Part of a small language model's weights.
Size: 3 heads of 32, vocabulary 2048, 3.01M parameters.
Architecture: rotary positions, untied embeddings, local attention windows, gated attention.
Each number is 200 + 20 x the weight over its row's rms, rounded and kept within 0 to 999. Layers, rows and columns count from 0. The size before them is the row's rms in percent of the matrix's.

# q: layer 20 attention query, 96x96, rms 0.196, rows 14-50, columns 0-47
# k: layer 20 attention key, 96x96, rms 0.199, rows 14-50, columns 0-47
# v: layer 20 attention value, 96x96, rms 0.193, rows 0-31, columns 0-47
# o: layer 20 attention output (transposed), 96x96, rms 0.198, rows 0-31, columns 0-47
q14,124,176,227,213,186,185,241,226,199,175,216,214,193,226,194,184,211,230,252,213,203,183,211,216,196,186,201,194,185,159,179,219,235,198,204,206,211,200,219,188,226,173,195,209,190,197,216,213,178
k14,116,202,203,193,197,180,219,189,207,193,213,197,202,219,201,186,191,218,225,213,209,208,222,202,196,217,207,181,175,217,137,228,208,175,190,198,225,179,204,190,208,213,193,207,168,189,175,218,171
q15,123,238,249,171,208,193,198,214,217,199,230,216,204,233,175,192,200,212,181,217,202,207,202,195,205,208,204,200,179,198,200,183,190,169,212,186,222,172,189,202,173,207,195,202,195,199,187,229,192
k15,126,202,220,191,212,198,206,214,208,171,220,204,191,198,198,167,186,187,202,195,196,211,203,230,203,213,210,203,168,202,176,172,213,166,213,199,239,185,185,176,182,215,179,157,205,208,178,205,214
q16,021,165,206,182,174,185,230,195,183,208,189,200,188,192,199,167,174,196,191,189,197,187,176,225,209,192,204,217,212,200,177,172,196,157,210,157,197,198,206,206,197,221,191,206,198,211,185,195,245
k16,092,234,174,249,196,178,261,226,211,191,220,196,225,216,214,184,181,208,255,177,161,176,171,197,219,249,236,203,214,189,197,176,205,212,182,204,231,212,192,202,199,224,183,195,207,230,191,200,185
q17,036,183,223,156,188,205,191,177,151,222,207,203,179,183,180,192,194,195,195,194,195,181,207,213,195,188,198,157,229,179,233,212,192,174,202,191,202,203,183,173,197,205,190,199,195,205,190,235,199
k17,048,214,151,245,202,198,255,226,221,195,248,198,212,232,213,160,196,182,244,196,179,233,162,172,199,231,243,212,206,196,193,190,206,230,193,206,217,192,206,220,188,202,193,211,220,198,201,190,194
q18,037,203,200,192,214,225,173,219,162,195,205,233,194,209,205,189,151,170,192,204,204,205,208,194,192,191,191,188,198,179,199,213,214,218,220,220,203,190,215,196,214,172,173,217,192,164,223,221,204
k18,032,214,211,229,212,213,238,166,234,211,211,210,199,208,144,167,225,213,224,216,198,243,183,220,202,198,216,208,193,163,170,192,196,203,194,234,212,190,210,195,196,220,210,175,199,175,210,215,176
q19,056,221,176,149,168,204,182,167,213,229,234,203,179,168,168,219,218,196,244,218,197,226,229,234,211,224,201,241,168,228,212,191,189,197,220,181,202,224,168,208,226,200,213,187,187,206,231,195,181
k19,036,158,194,141,248,211,167,215,182,224,178,211,208,186,213,223,181,184,213,204,212,172,188,198,198,189,149,199,194,219,216,235,222,180,198,199,209,184,196,186,213,175,206,215,196,216,211,211,214
q20,073,194,196,252,209,188,221,208,191,185,167,208,232,236,227,199,206,215,183,178,208,179,172,169,175,184,207,178,249,171,162,226,205,197,213,228,208,203,226,214,181,208,220,207,205,188,161,196,218
k20,059,218,192,267,147,192,236,196,237,164,207,174,217,198,207,181,219,211,190,173,177,204,196,185,211,234,241,212,211,182,187,174,193,203,183,188,225,221,209,217,195,232,173,175,188,211,172,185,197
q21,082,211,236,161,184,204,154,230,181,191,188,215,161,203,211,233,178,187,172,226,178,196,192,223,195,177,176,161,191,206,186,206,248,203,216,170,211,200,210,203,244,192,206,196,211,208,207,189,201
k21,082,176,200,160,220,235,147,207,203,201,198,227,202,161,152,186,225,211,198,237,203,214,203,200,182,207,178,184,213,220,199,246,192,212,172,210,207,214,203,169,259,212,177,201,164,178,202,197,190
q22,105,162,231,191,219,180,221,215,195,181,172,225,202,215,209,217,178,192,246,224,199,219,194,218,169,189,163,165,193,144,178,230,177,214,225,185,176,203,156,196,220,190,173,244,189,181,195,207,191
k22,116,187,220,174,217,219,168,193,187,228,218,177,187,218,184,206,220,191,170,221,230,220,223,211,176,201,197,189,207,183,209,230,173,196,204,193,224,164,187,210,221,200,177,186,204,173,181,196,164
q23,123,192,186,189,211,185,179,209,193,209,186,209,214,221,221,180,203,196,167,181,177,187,161,201,187,208,192,172,157,204,184,196,207,187,192,197,219,213,219,165,182,210,201,219,197,165,185,214,179
k23,117,220,202,232,178,194,209,222,198,182,196,190,215,210,182,180,241,195,171,175,187,189,177,200,216,200,199,173,209,215,232,206,185,209,191,204,196,239,199,186,211,192,225,184,187,213,198,192,196
q24,112,171,206,190,201,197,194,191,197,195,220,173,158,200,200,222,208,207,263,190,231,245,239,221,220,188,193,190,198,209,184,204,213,202,206,177,166,198,216,229,203,198,207,221,200,158,171,165,216
k24,114,166,168,210,196,181,191,209,192,213,215,197,174,208,193,256,180,208,206,200,218,220,187,211,191,227,228,200,186,207,219,188,209,211,165,192,220,159,188,196,166,215,183,193,223,146,168,222,213
q25,107,216,201,204,185,207,210,198,187,210,177,251,227,229,176,207,247,202,206,233,217,202,216,179,186,203,196,233,203,209,220,181,194,205,214,202,198,160,145,191,184,216,157,188,171,188,206,172,204
k25,089,218,208,206,196,208,205,215,190,243,181,230,216,209,172,199,210,170,208,208,203,223,233,207,206,186,180,200,217,195,193,222,152,181,249,207,204,179,197,218,173,189,178,215,202,178,219,200,182
q26,123,187,204,209,175,237,171,197,178,195,245,188,166,188,195,238,229,194,171,218,172,205,239,233,187,178,169,178,197,197,196,191,212,204,217,195,212,204,189,183,212,250,221,229,161,194,241,198,203
k26,120,248,194,228,178,210,193,186,189,197,181,187,154,190,191,226,200,216,210,227,216,175,205,245,174,180,179,191,175,194,187,196,175,214,245,164,200,208,212,204,160,218,221,212,186,232,224,210,209
q27,121,234,185,180,202,187,200,204,196,223,215,198,174,249,234,233,197,161,206,168,226,203,201,237,206,209,197,246,179,183,228,222,248,189,211,215,212,192,238,207,210,188,173,219,217,203,206,220,228
k27,116,208,217,167,197,209,209,227,186,216,204,194,201,264,219,230,183,193,228,190,199,177,197,211,220,205,182,198,198,205,168,217,193,176,198,208,203,204,177,200,179,192,213,194,245,192,205,190,198
q28,121,162,176,231,231,167,177,204,211,208,226,228,176,185,190,200,189,223,237,201,187,189,208,226,187,213,204,166,195,184,207,179,223,226,191,220,200,197,221,214,217,185,240,190,169,211,204,175,213
k28,113,197,179,192,208,200,171,177,194,219,195,240,205,192,200,201,231,211,150,214,204,228,224,213,162,238,185,219,198,191,190,240,205,195,186,201,176,215,182,210,199,195,193,212,201,239,201,184,215
q29,119,214,176,223,176,229,166,235,194,206,217,196,187,189,197,195,194,164,215,189,210,215,184,238,233,219,207,226,198,213,215,217,186,211,208,218,179,179,168,212,235,155,200,218,203,184,193,143,183
k29,116,190,179,225,202,227,171,251,196,220,214,221,177,202,183,202,196,194,215,165,179,197,212,232,214,212,219,207,200,237,187,217,153,213,190,161,200,177,181,210,190,180,181,210,214,195,192,210,223
q30,123,177,191,184,201,223,159,175,227,180,191,211,185,194,188,223,159,189,190,227,194,185,242,173,190,189,179,206,176,191,201,212,217,205,192,237,194,198,194,175,165,198,230,176,167,187,168,229,201
k30,115,214,237,219,205,207,218,161,168,191,214,202,189,219,174,219,174,186,207,220,188,212,228,208,170,227,174,212,206,213,221,200,273,226,238,217,196,203,182,218,190,195,208,222,174,197,208,230,215
q31,120,183,222,233,174,166,211,172,237,203,176,173,199,206,180,219,174,191,206,176,213,204,225,210,202,205,212,207,166,167,224,184,200,219,179,177,203,216,164,181,181,210,211,206,202,235,212,216,216
k31,109,193,196,185,190,186,211,164,223,218,203,200,179,246,200,236,203,194,191,180,243,206,193,211,221,184,186,219,212,170,151,212,190,214,181,209,216,196,215,188,182,187,208,199,213,200,208,203,195
v0,116,208,215,194,207,190,197,179,208,196,188,196,196,217,238,221,196,168,239,189,169,205,197,194,211,209,153,190,209,186,224,172,227,203,184,168,198,195,201,205,213,240,219,173,152,234,184,200,203
o0,125,151,181,242,197,187,217,182,184,163,201,204,210,208,210,210,207,222,230,228,181,190,231,200,183,142,220,204,204,221,198,196,210,179,215,210,227,204,185,181,200,212,178,222,200,176,215,177,195
v1,089,191,211,189,210,167,223,229,201,180,212,214,217,204,204,218,210,208,203,188,178,208,205,198,215,174,154,199,217,200,203,229,223,196,224,206,201,216,231,196,205,230,172,185,218,198,205,209,232
o1,087,212,211,228,208,178,214,208,211,216,183,210,245,187,169,213,224,199,220,207,174,196,201,214,168,205,208,163,215,207,199,181,173,203,177,185,157,176,218,176,195,176,186,211,210,208,196,209,230
v2,099,176,191,234,172,200,229,205,208,203,167,231,213,175,214,191,152,184,232,226,218,202,177,244,224,188,198,224,193,181,233,214,162,213,203,211,186,233,198,200,178,176,185,178,220,210,171,173,196
o2,101,197,208,185,180,235,194,233,233,188,198,192,183,192,199,238,226,206,185,207,185,219,183,199,224,185,198,199,194,194,178,166,206,223,182,175,221,207,173,207,196,205,199,209,197,205,216,207,186
v3,097,197,222,161,198,193,212,208,212,180,176,206,230,202,192,219,193,218,175,191,196,187,177,201,189,217,225,186,193,193,218,176,244,203,205,185,229,197,208,163,172,206,209,237,193,224,200,222,187
o3,095,211,183,213,214,171,201,223,197,218,196,211,224,214,209,171,207,183,188,154,217,196,212,232,193,193,205,213,227,215,216,216,200,215,197,205,196,161,197,207,200,175,189,205,199,181,205,225,199
v4,096,176,201,146,252,188,173,212,211,196,181,170,221,177,177,182,194,194,162,178,188,202,213,204,207,234,232,216,219,231,190,199,200,178,189,190,218,201,219,186,200,193,217,219,215,196,189,250,216
o4,102,218,190,183,237,190,199,176,220,227,212,187,210,216,175,156,204,190,184,176,215,212,207,186,157,226,232,192,205,218,209,217,185,205,210,200,206,158,162,198,189,230,213,209,200,189,200,175,184
v5,095,216,191,168,206,205,233,203,209,227,212,226,209,180,223,238,197,201,203,184,198,192,188,223,230,256,242,165,179,212,180,174,196,204,200,183,204,208,198,207,171,221,226,204,193,228,194,152,195
o5,096,201,197,200,216,171,220,189,191,175,213,199,187,217,217,198,235,165,169,210,231,217,199,216,186,181,211,211,214,224,200,195,211,225,188,205,205,194,196,201,161,202,211,180,181,183,175,212,159
v6,090,177,196,194,195,248,184,175,199,242,214,221,201,189,199,231,221,195,196,217,247,213,229,188,191,205,192,189,171,215,182,191,174,200,204,189,179,224,146,192,215,190,235,178,173,195,215,168,179
o6,089,194,232,175,197,227,204,178,179,157,228,218,157,186,224,189,173,188,206,210,223,197,215,203,190,180,212,223,199,203,213,208,189,183,192,218,181,245,213,229,208,203,202,206,202,217,201,213,167
v7,100,198,220,246,167,206,187,185,180,195,200,213,191,217,221,204,153,192,208,192,232,201,167,216,217,184,210,197,164,206,191,203,213,214,182,171,178,205,199,241,187,195,213,194,219,193,198,208,204
o7,099,203,197,213,194,183,206,228,208,222,197,187,191,204,186,244,185,210,210,199,207,203,183,185,177,213,191,223,179,194,177,198,195,198,199,219,178,241,174,226,234,209,208,179,183,204,190,169,234
v8,098,194,206,195,219,185,191,200,193,180,209,168,187,238,140,203,209,238,190,190,216,201,213,181,177,194,242,213,214,204,173,248,162,199,190,208,171,219,194,195,206,200,182,243,180,207,221,185,220
o8,103,222,202,179,198,231,234,212,198,200,176,157,197,234,215,177,182,161,198,223,209,192,199,176,207,202,189,210,189,183,215,190,198,181,211,184,146,203,252,212,190,212,199,168,183,209,207,178,216
v9,104,215,201,195,199,218,193,154,199,218,194,181,189,173,165,185,241,186,179,209,245,218,226,200,184,162,203,249,204,213,206,210,178,184,199,235,171,211,177,174,201,176,194,209,204,150,217,198,191
o9,111,206,206,169,221,226,193,191,205,185,229,223,137,225,184,195,187,214,225,156,228,223,181,188,213,216,188,184,218,152,180,208,208,191,193,163,157,215,186,209,209,180,205,186,189,194,208,213,200
v10,105,209,191,184,237,210,177,198,194,188,196,185,199,210,200,200,225,173,177,194,220,232,235,230,173,193,206,261,181,206,224,165,208,173,195,220,195,176,191,193,209,198,209,217,177,153,210,204,172
o10,110,224,173,201,206,196,164,164,204,209,222,213,203,255,198,171,182,202,206,133,215,190,197,222,185,192,217,183,223,183,204,193,191,176,167,202,214,215,192,181,230,208,223,205,188,195,187,205,220
v11,107,206,203,172,226,208,193,191,204,228,216,171,182,196,172,193,211,189,193,186,228,206,229,211,214,178,205,216,218,232,184,203,146,176,184,184,174,214,178,194,206,187,204,187,194,171,209,227,235
o11,108,212,175,190,235,185,228,168,211,168,207,211,179,217,169,181,182,192,219,179,204,207,190,167,184,189,207,174,196,199,172,215,209,194,198,205,177,226,217,195,178,234,214,167,211,220,204,158,165
v12,109,198,236,206,215,178,206,236,207,169,208,209,201,204,217,215,245,196,231,185,182,209,224,219,224,217,226,203,203,205,171,218,244,236,206,201,194,229,194,206,183,216,163,189,187,205,199,203,228
o12,111,182,190,186,204,213,213,192,173,187,201,168,226,195,178,195,220,193,202,224,227,194,192,229,174,203,212,196,215,202,205,178,190,192,191,164,141,173,198,173,227,202,201,195,179,201,195,154,184
v13,098,176,218,151,199,211,190,206,205,168,215,200,224,182,181,189,235,185,186,211,220,196,242,221,201,174,180,211,195,184,217,179,186,172,189,182,172,205,183,212,201,195,212,190,184,192,235,238,190
o13,099,204,165,183,206,195,203,170,208,173,245,214,209,195,208,160,196,233,216,116,205,217,210,199,211,200,211,192,206,212,189,194,188,196,168,225,185,172,206,193,204,202,208,227,216,216,211,204,193
v14,106,227,206,224,214,166,217,197,207,175,196,190,210,206,204,203,215,201,209,195,197,224,195,214,144,229,224,230,205,199,209,201,229,184,212,197,167,201,190,185,239,179,185,213,204,175,207,213,186
o14,106,221,176,217,195,208,204,197,203,246,199,223,187,249,175,222,173,218,224,201,209,182,199,227,184,177,201,206,189,186,204,183,204,173,190,207,197,216,177,179,209,187,184,212,197,179,218,216,206
v15,105,209,165,225,234,208,212,201,193,247,225,200,179,176,223,179,184,191,188,186,200,209,217,238,210,195,193,212,213,229,206,225,174,213,193,247,217,214,219,206,181,185,202,192,214,214,187,173,209
o15,107,214,237,185,211,201,166,198,197,181,192,164,193,215,195,207,212,148,186,230,213,216,190,176,197,207,211,178,215,184,180,196,203,226,224,188,209,201,187,192,172,220,204,188,203,198,202,167,200
v16,104,177,194,199,206,200,215,210,200,200,178,224,225,206,236,205,204,193,267,214,159,205,217,209,237,224,197,203,170,178,195,235,181,250,206,210,206,224,207,198,186,203,199,160,171,202,155,180,205
o16,107,154,195,208,211,232,205,211,197,165,195,186,190,190,223,190,198,193,193,266,179,174,196,223,179,173,230,199,220,217,205,177,238,193,217,162,207,199,195,185,193,200,210,234,181,221,194,212,166
v17,104,216,202,188,185,262,179,180,194,231,197,212,191,182,170,211,209,201,163,203,251,222,214,197,190,186,239,219,196,240,203,197,202,193,230,211,195,201,179,199,187,165,225,206,213,173,211,147,188
o17,107,191,217,158,209,214,166,197,208,184,220,236,159,210,199,178,196,191,206,157,245,215,197,200,216,254,196,199,195,167,198,212,184,226,194,181,184,227,192,218,217,201,202,175,189,205,207,244,188
v18,110,218,188,204,268,190,189,220,208,231,224,174,177,224,203,192,221,217,179,191,182,203,231,194,223,172,183,186,251,238,189,215,176,221,210,215,181,204,207,197,202,222,238,180,217,210,169,155,227
o18,117,210,224,219,206,214,187,151,201,205,178,187,235,217,176,193,230,190,221,232,175,194,202,200,171,214,217,171,197,208,189,206,207,178,224,199,191,155,229,204,171,208,184,176,200,189,179,191,214
v19,111,242,254,200,197,209,172,202,186,194,166,175,220,217,174,200,209,212,174,197,191,193,170,137,188,212,217,202,198,193,183,183,227,185,200,192,216,192,175,191,205,204,165,244,203,189,201,246,197
o19,104,183,197,205,196,224,220,215,188,214,167,212,205,196,180,177,180,196,198,171,247,190,209,220,211,222,193,204,193,189,210,217,211,190,197,194,206,164,221,203,236,209,189,203,183,210,191,195,215
v20,122,217,201,200,187,211,222,208,230,210,206,198,174,182,186,194,217,199,182,193,220,205,191,225,173,191,270,216,203,219,232,156,224,209,188,160,205,152,181,194,194,183,232,198,169,199,219,196,194
o20,121,180,181,183,179,149,181,211,196,197,239,244,192,250,209,220,216,227,189,158,231,222,199,219,220,193,176,202,169,189,209,217,211,196,196,201,184,228,174,215,179,201,193,181,192,173,202,198,172
v21,110,221,258,201,178,213,205,207,209,212,176,203,181,176,180,192,234,223,189,209,206,206,176,199,196,216,216,154,228,194,203,193,237,191,193,177,175,202,202,229,213,173,176,220,217,207,224,219,214
o21,106,186,184,183,145,200,229,184,184,231,213,230,205,185,194,206,226,240,208,171,186,216,206,203,253,223,164,194,163,195,201,196,180,221,186,200,185,173,197,207,215,237,176,200,222,209,194,217,184
v22,094,188,162,192,158,237,226,208,184,212,198,234,183,204,233,218,163,205,200,196,177,210,185,168,230,195,168,183,204,207,192,209,245,187,199,186,244,181,199,213,200,208,198,186,227,172,214,206,208
o22,098,165,248,224,211,155,189,239,210,205,208,219,201,150,205,227,202,209,194,212,192,193,206,195,187,239,199,193,179,209,197,195,180,239,193,215,233,245,196,203,215,185,221,200,211,213,182,224,203
v23,109,181,159,223,196,163,230,206,220,176,247,218,171,217,241,197,175,189,227,187,174,187,205,252,196,168,171,206,216,176,204,216,195,190,182,201,206,208,230,206,191,221,213,158,207,236,209,187,217
o23,110,195,188,226,177,162,186,204,212,190,196,163,233,202,204,226,211,207,206,220,169,206,193,178,202,174,205,204,194,213,185,175,181,200,176,206,212,206,191,189,179,192,197,192,224,158,217,190,223
v24,107,211,237,164,188,200,214,224,204,175,180,207,211,200,178,235,227,210,198,184,201,216,208,201,195,225,214,170,206,199,207,192,261,203,246,187,208,183,200,212,200,220,187,212,200,193,253,210,216
o24,107,195,188,194,216,168,188,222,189,218,218,225,243,184,189,195,217,198,224,191,196,183,209,234,201,214,184,195,191,196,208,204,204,231,174,184,180,210,211,179,217,189,191,178,208,216,214,207,212
v25,113,203,222,178,194,212,163,222,193,204,192,206,222,192,197,175,235,185,206,219,217,228,216,213,200,191,175,197,223,216,192,185,186,238,232,220,183,190,227,219,207,195,199,207,205,195,196,186,197
o25,106,217,177,177,205,241,159,146,198,237,215,226,212,186,185,199,213,222,233,202,163,203,212,217,217,231,177,169,206,183,232,226,202,189,204,196,233,188,215,181,193,199,188,218,201,236,187,202,201
v26,108,166,217,172,192,211,219,193,190,220,236,210,189,201,192,172,243,198,197,201,236,212,261,253,170,164,200,208,195,205,228,195,169,201,183,221,180,198,199,206,178,189,189,205,203,169,211,221,202
o26,103,243,164,172,199,198,176,188,202,212,256,243,181,214,211,188,201,193,217,176,188,215,174,208,235,225,174,154,203,198,200,192,206,204,185,185,175,197,225,195,177,189,250,181,218,221,193,202,191
v27,103,239,229,196,187,223,229,217,182,214,164,206,215,174,211,194,179,201,195,193,209,196,154,162,219,217,222,189,192,215,180,201,221,204,218,226,196,210,206,179,173,171,190,224,223,197,177,199,190
o27,101,186,190,218,237,223,223,213,202,202,170,207,191,186,203,199,222,189,161,157,211,207,193,212,212,237,194,182,215,197,171,192,196,225,201,200,212,149,197,188,204,191,183,201,187,220,171,187,185
v28,107,228,212,232,189,197,249,237,185,200,230,227,180,200,225,188,181,200,226,183,165,184,213,196,212,191,217,188,211,209,198,202,218,221,179,214,195,228,211,204,170,212,157,184,201,190,173,203,181
o28,104,170,177,216,193,193,237,207,176,181,180,164,201,196,193,231,223,180,167,204,238,204,170,218,205,218,188,181,222,227,174,153,189,220,217,206,179,158,214,175,201,180,197,206,195,239,158,174,204
v29,097,179,198,268,186,188,200,212,213,216,207,196,166,212,224,181,187,198,220,200,179,174,188,245,212,148,226,211,200,174,221,174,202,199,173,195,222,193,207,216,193,194,201,209,218,195,199,209,172
o29,097,209,191,201,137,163,188,196,213,207,176,201,202,202,217,212,183,221,149,173,202,203,169,176,213,186,173,194,187,200,181,218,206,205,190,181,202,209,171,216,214,215,211,188,211,201,187,243,213
v30,108,192,174,210,201,218,184,175,213,166,212,209,207,182,204,230,194,181,169,215,208,220,195,200,211,207,135,196,197,208,211,228,218,209,192,209,210,195,182,217,206,185,200,170,219,192,207,199,187
o30,108,206,248,198,194,211,171,208,185,208,234,171,194,190,191,193,196,203,225,195,193,204,219,226,198,221,228,232,195,190,198,189,173,213,204,218,189,208,163,205,241,205,187,223,209,186,218,182,217
v31,105,235,203,218,200,211,176,205,204,205,191,187,196,212,191,170,191,227,176,206,150,200,165,190,208,202,230,168,216,219,190,155,227,224,199,201,220,202,187,187,179,227,200,206,203,238,197,174,196
o31,105,165,214,202,177,212,172,217,174,224,174,186,241,197,202,226,235,194,201,217,206,221,222,185,208,205,183,214,218,197,225,241,240,215,201,209,226,145,217,237,174,198,190,180,205,199,204,169,210
q32,057,200,164,220,226,195,189,172,236,194,179,215,192,193,192,215,196,208,212,206,218,170,210,223,184,169,160,171,195,190,194,204,209,179,214,170,170,190,205,207,196,213,218,173,175,199,208,224,204
k32,116,162,185,231,197,197,164,182,165,204,188,212,155,156,221,186,164,170,192,216,196,215,215,209,179,211,199,164,162,194,165,247,200,216,202,204,176,189,221,194,207,208,223,186,211,208,194,199,187
q33,059,167,212,167,214,182,192,194,180,194,239,190,194,208,167,202,192,212,215,199,203,229,173,218,206,186,207,188,186,156,177,201,211,201,216,223,236,214,179,206,226,195,193,209,204,175,210,225,232
k33,089,179,197,209,210,201,169,188,180,216,225,216,168,185,196,179,178,167,205,236,202,237,216,239,177,191,183,196,182,194,199,213,199,208,191,179,143,183,205,203,194,219,199,215,178,169,189,204,206
q34,047,211,196,198,226,200,157,196,193,174,223,214,174,185,201,194,170,177,220,196,182,218,209,238,183,232,240,131,185,170,168,210,209,202,184,200,177,207,248,175,189,195,198,202,165,224,202,206,208
k34,104,177,205,174,255,206,172,204,182,222,201,238,196,222,188,177,202,201,218,240,201,218,215,179,161,173,167,183,201,206,166,234,195,218,201,172,189,175,207,196,210,206,209,194,206,224,212,227,211
q35,094,228,190,147,220,195,166,191,182,254,188,213,191,202,201,222,180,195,182,194,167,203,198,217,198,186,200,166,167,219,226,202,207,189,184,198,199,210,189,207,192,211,196,183,176,213,207,178,242
k35,075,196,184,210,236,191,156,249,164,193,233,179,185,193,224,153,206,195,224,213,186,211,221,205,183,220,229,228,211,205,210,202,220,171,218,196,162,190,184,214,199,190,209,220,205,177,237,247,203
q36,079,231,199,157,174,218,236,193,212,182,199,214,193,251,183,197,178,210,215,203,235,176,159,184,201,211,226,232,204,209,228,196,212,176,206,203,199,200,225,173,199,223,224,194,207,155,206,211,193
k36,061,164,238,214,254,224,249,212,197,181,204,229,167,165,178,200,215,175,171,222,193,225,236,213,195,177,208,191,225,210,210,237,226,193,162,227,197,219,208,189,204,207,209,208,190,214,197,198,197
q37,104,224,228,220,175,199,230,188,228,175,214,176,213,196,181,180,206,215,176,160,231,183,204,180,224,204,220,223,203,188,183,187,182,205,186,175,217,242,214,207,196,206,203,188,216,220,176,183,167
k37,112,210,202,222,139,201,224,207,233,184,153,156,210,199,194,218,230,230,162,181,197,180,208,205,227,192,239,216,200,224,223,149,188,214,214,202,226,179,210,199,208,191,225,186,215,211,173,182,215
q38,104,185,187,190,232,184,212,213,201,184,194,228,230,214,184,188,231,224,215,202,202,225,216,188,186,187,218,224,183,206,196,184,204,216,195,221,207,195,172,219,174,221,186,195,189,197,174,200,233
k38,117,206,198,207,190,180,200,161,187,210,205,194,199,197,191,208,191,177,162,206,178,263,207,205,188,196,204,220,193,231,250,209,186,194,192,204,193,187,169,189,176,189,224,204,201,197,165,169,186
q39,109,205,218,190,202,214,233,198,215,194,166,234,200,229,199,190,219,198,177,201,192,179,200,194,176,172,196,223,207,178,202,181,231,172,177,182,234,203,226,175,208,219,232,195,211,214,219,205,164
k39,112,189,186,167,196,201,205,229,216,194,185,201,217,207,200,186,228,203,204,223,220,192,209,197,202,177,192,228,211,160,177,244,227,159,208,174,210,232,208,170,231,216,224,173,175,215,204,213,183
q40,143,211,180,183,245,214,190,188,154,204,227,200,155,199,180,212,170,176,203,235,218,208,196,207,206,201,166,172,216,212,213,236,241,189,189,183,206,193,210,203,173,194,216,202,180,210,213,186,202
k40,082,211,165,199,180,185,193,196,182,180,193,196,200,209,176,200,192,210,260,188,206,185,202,181,187,229,186,216,222,202,221,220,238,215,206,191,191,210,182,212,181,209,188,234,203,229,235,218,199
q41,117,227,219,202,238,203,175,191,169,233,238,214,162,200,169,233,164,180,218,216,213,203,192,228,173,211,196,198,229,173,214,195,204,195,205,181,190,162,166,180,185,199,212,234,192,182,202,196,199
k41,097,209,179,194,192,218,182,206,214,178,207,242,224,192,186,205,187,205,204,177,219,192,207,226,209,244,220,212,190,188,215,221,219,192,178,194,226,198,199,159,187,202,175,225,200,229,211,226,214
q42,129,218,194,199,208,217,199,190,194,212,194,245,172,191,173,219,170,204,223,188,237,184,198,215,169,211,207,209,209,156,212,249,186,186,162,232,171,228,198,171,214,182,192,225,185,188,203,213,173
k42,106,194,206,197,211,214,200,185,198,207,193,233,240,206,215,212,199,227,216,170,214,207,185,234,193,201,229,187,208,165,208,255,239,226,184,198,208,222,191,200,227,220,197,209,180,219,201,226,177
q43,112,207,173,204,176,232,193,191,191,243,205,192,167,166,241,215,209,212,187,207,185,213,224,232,186,187,204,198,222,224,248,223,208,243,163,191,171,218,207,228,196,198,219,203,207,197,221,218,204
k43,115,203,209,175,232,210,159,201,153,236,185,219,209,186,199,222,199,193,229,219,204,186,213,179,206,194,184,240,198,165,211,214,211,227,214,182,200,206,214,219,190,206,207,197,200,205,230,186,255
q44,104,190,179,183,217,207,154,181,180,210,201,235,187,218,224,236,226,189,197,207,229,211,192,177,213,205,160,214,220,155,214,225,212,189,198,213,194,201,237,172,204,175,219,187,173,189,208,182,203
k44,095,228,200,221,194,191,187,184,210,199,212,205,246,273,208,223,225,201,238,187,202,151,194,181,190,203,185,194,197,162,221,224,200,183,219,206,198,218,206,211,225,197,228,202,187,215,221,210,164
q45,096,187,205,218,240,202,214,205,216,191,203,200,203,215,153,186,195,177,170,195,189,178,189,167,176,201,214,167,210,212,210,191,207,181,192,140,218,201,189,198,180,214,252,201,198,193,234,204,202
k45,113,208,182,229,184,185,194,192,230,190,211,201,193,179,195,190,214,195,184,178,183,178,201,164,229,224,221,177,204,214,214,193,214,227,178,200,166,246,200,175,167,194,208,191,176,211,199,180,218
q46,120,211,228,201,238,175,183,185,230,185,217,199,198,176,205,160,163,207,158,221,157,189,177,198,184,192,223,182,206,189,194,161,202,206,207,214,216,189,198,197,185,209,215,187,209,245,195,193,208
k46,109,223,232,178,209,216,202,211,200,181,189,211,228,233,224,172,204,199,168,227,227,222,193,201,206,189,197,213,215,211,187,195,199,203,217,179,218,221,205,195,210,213,208,203,190,249,220,203,233
q47,104,178,199,190,215,232,190,207,200,187,191,213,180,218,216,228,190,182,190,195,214,197,200,216,197,179,158,181,199,198,206,237,232,174,183,179,222,231,225,230,236,248,225,193,179,203,185,237,184
k47,112,196,221,210,223,212,211,233,208,219,198,190,156,212,185,222,184,185,196,199,225,223,227,240,174,166,221,188,242,207,205,203,201,178,229,198,181,206,193,187,174,183,236,220,239,220,205,197,187
q48,047,210,163,226,187,200,243,216,185,182,186,185,189,208,198,211,217,213,199,194,196,187,198,167,222,166,207,244,193,219,164,226,221,201,162,213,221,175,217,225,173,202,205,205,208,230,182,195,183
k48,081,185,184,197,223,161,201,211,202,183,177,187,200,181,241,208,211,200,175,170,193,157,228,197,225,214,248,175,207,249,202,180,240,174,178,192,235,194,193,190,187,196,211,176,194,209,221,234,213
q49,062,187,200,232,199,163,211,196,210,222,209,214,153,204,208,197,185,204,204,202,191,207,212,168,208,174,175,193,206,210,206,202,181,159,196,181,201,207,210,211,196,219,254,187,184,198,220,221,183
k49,084,187,207,183,246,195,182,214,219,154,203,216,225,157,174,199,199,206,146,195,208,173,242,181,204,225,179,181,195,205,146,216,185,217,189,206,210,180,216,181,203,209,183,218,194,208,217,225,197
q50,054,213,201,177,224,202,230,189,216,182,204,204,175,196,163,175,218,186,186,211,202,174,211,238,198,207,217,209,171,174,225,177,207,205,197,182,203,196,166,222,213,212,227,207,180,217,177,206,183
k50,097,186,193,213,195,210,218,191,153,200,179,211,181,160,219,183,198,190,201,207,161,249,212,190,180,212,164,166,184,201,201,245,197,221,195,225,216,190,206,164,215,220,200,196,174,201,211,204,197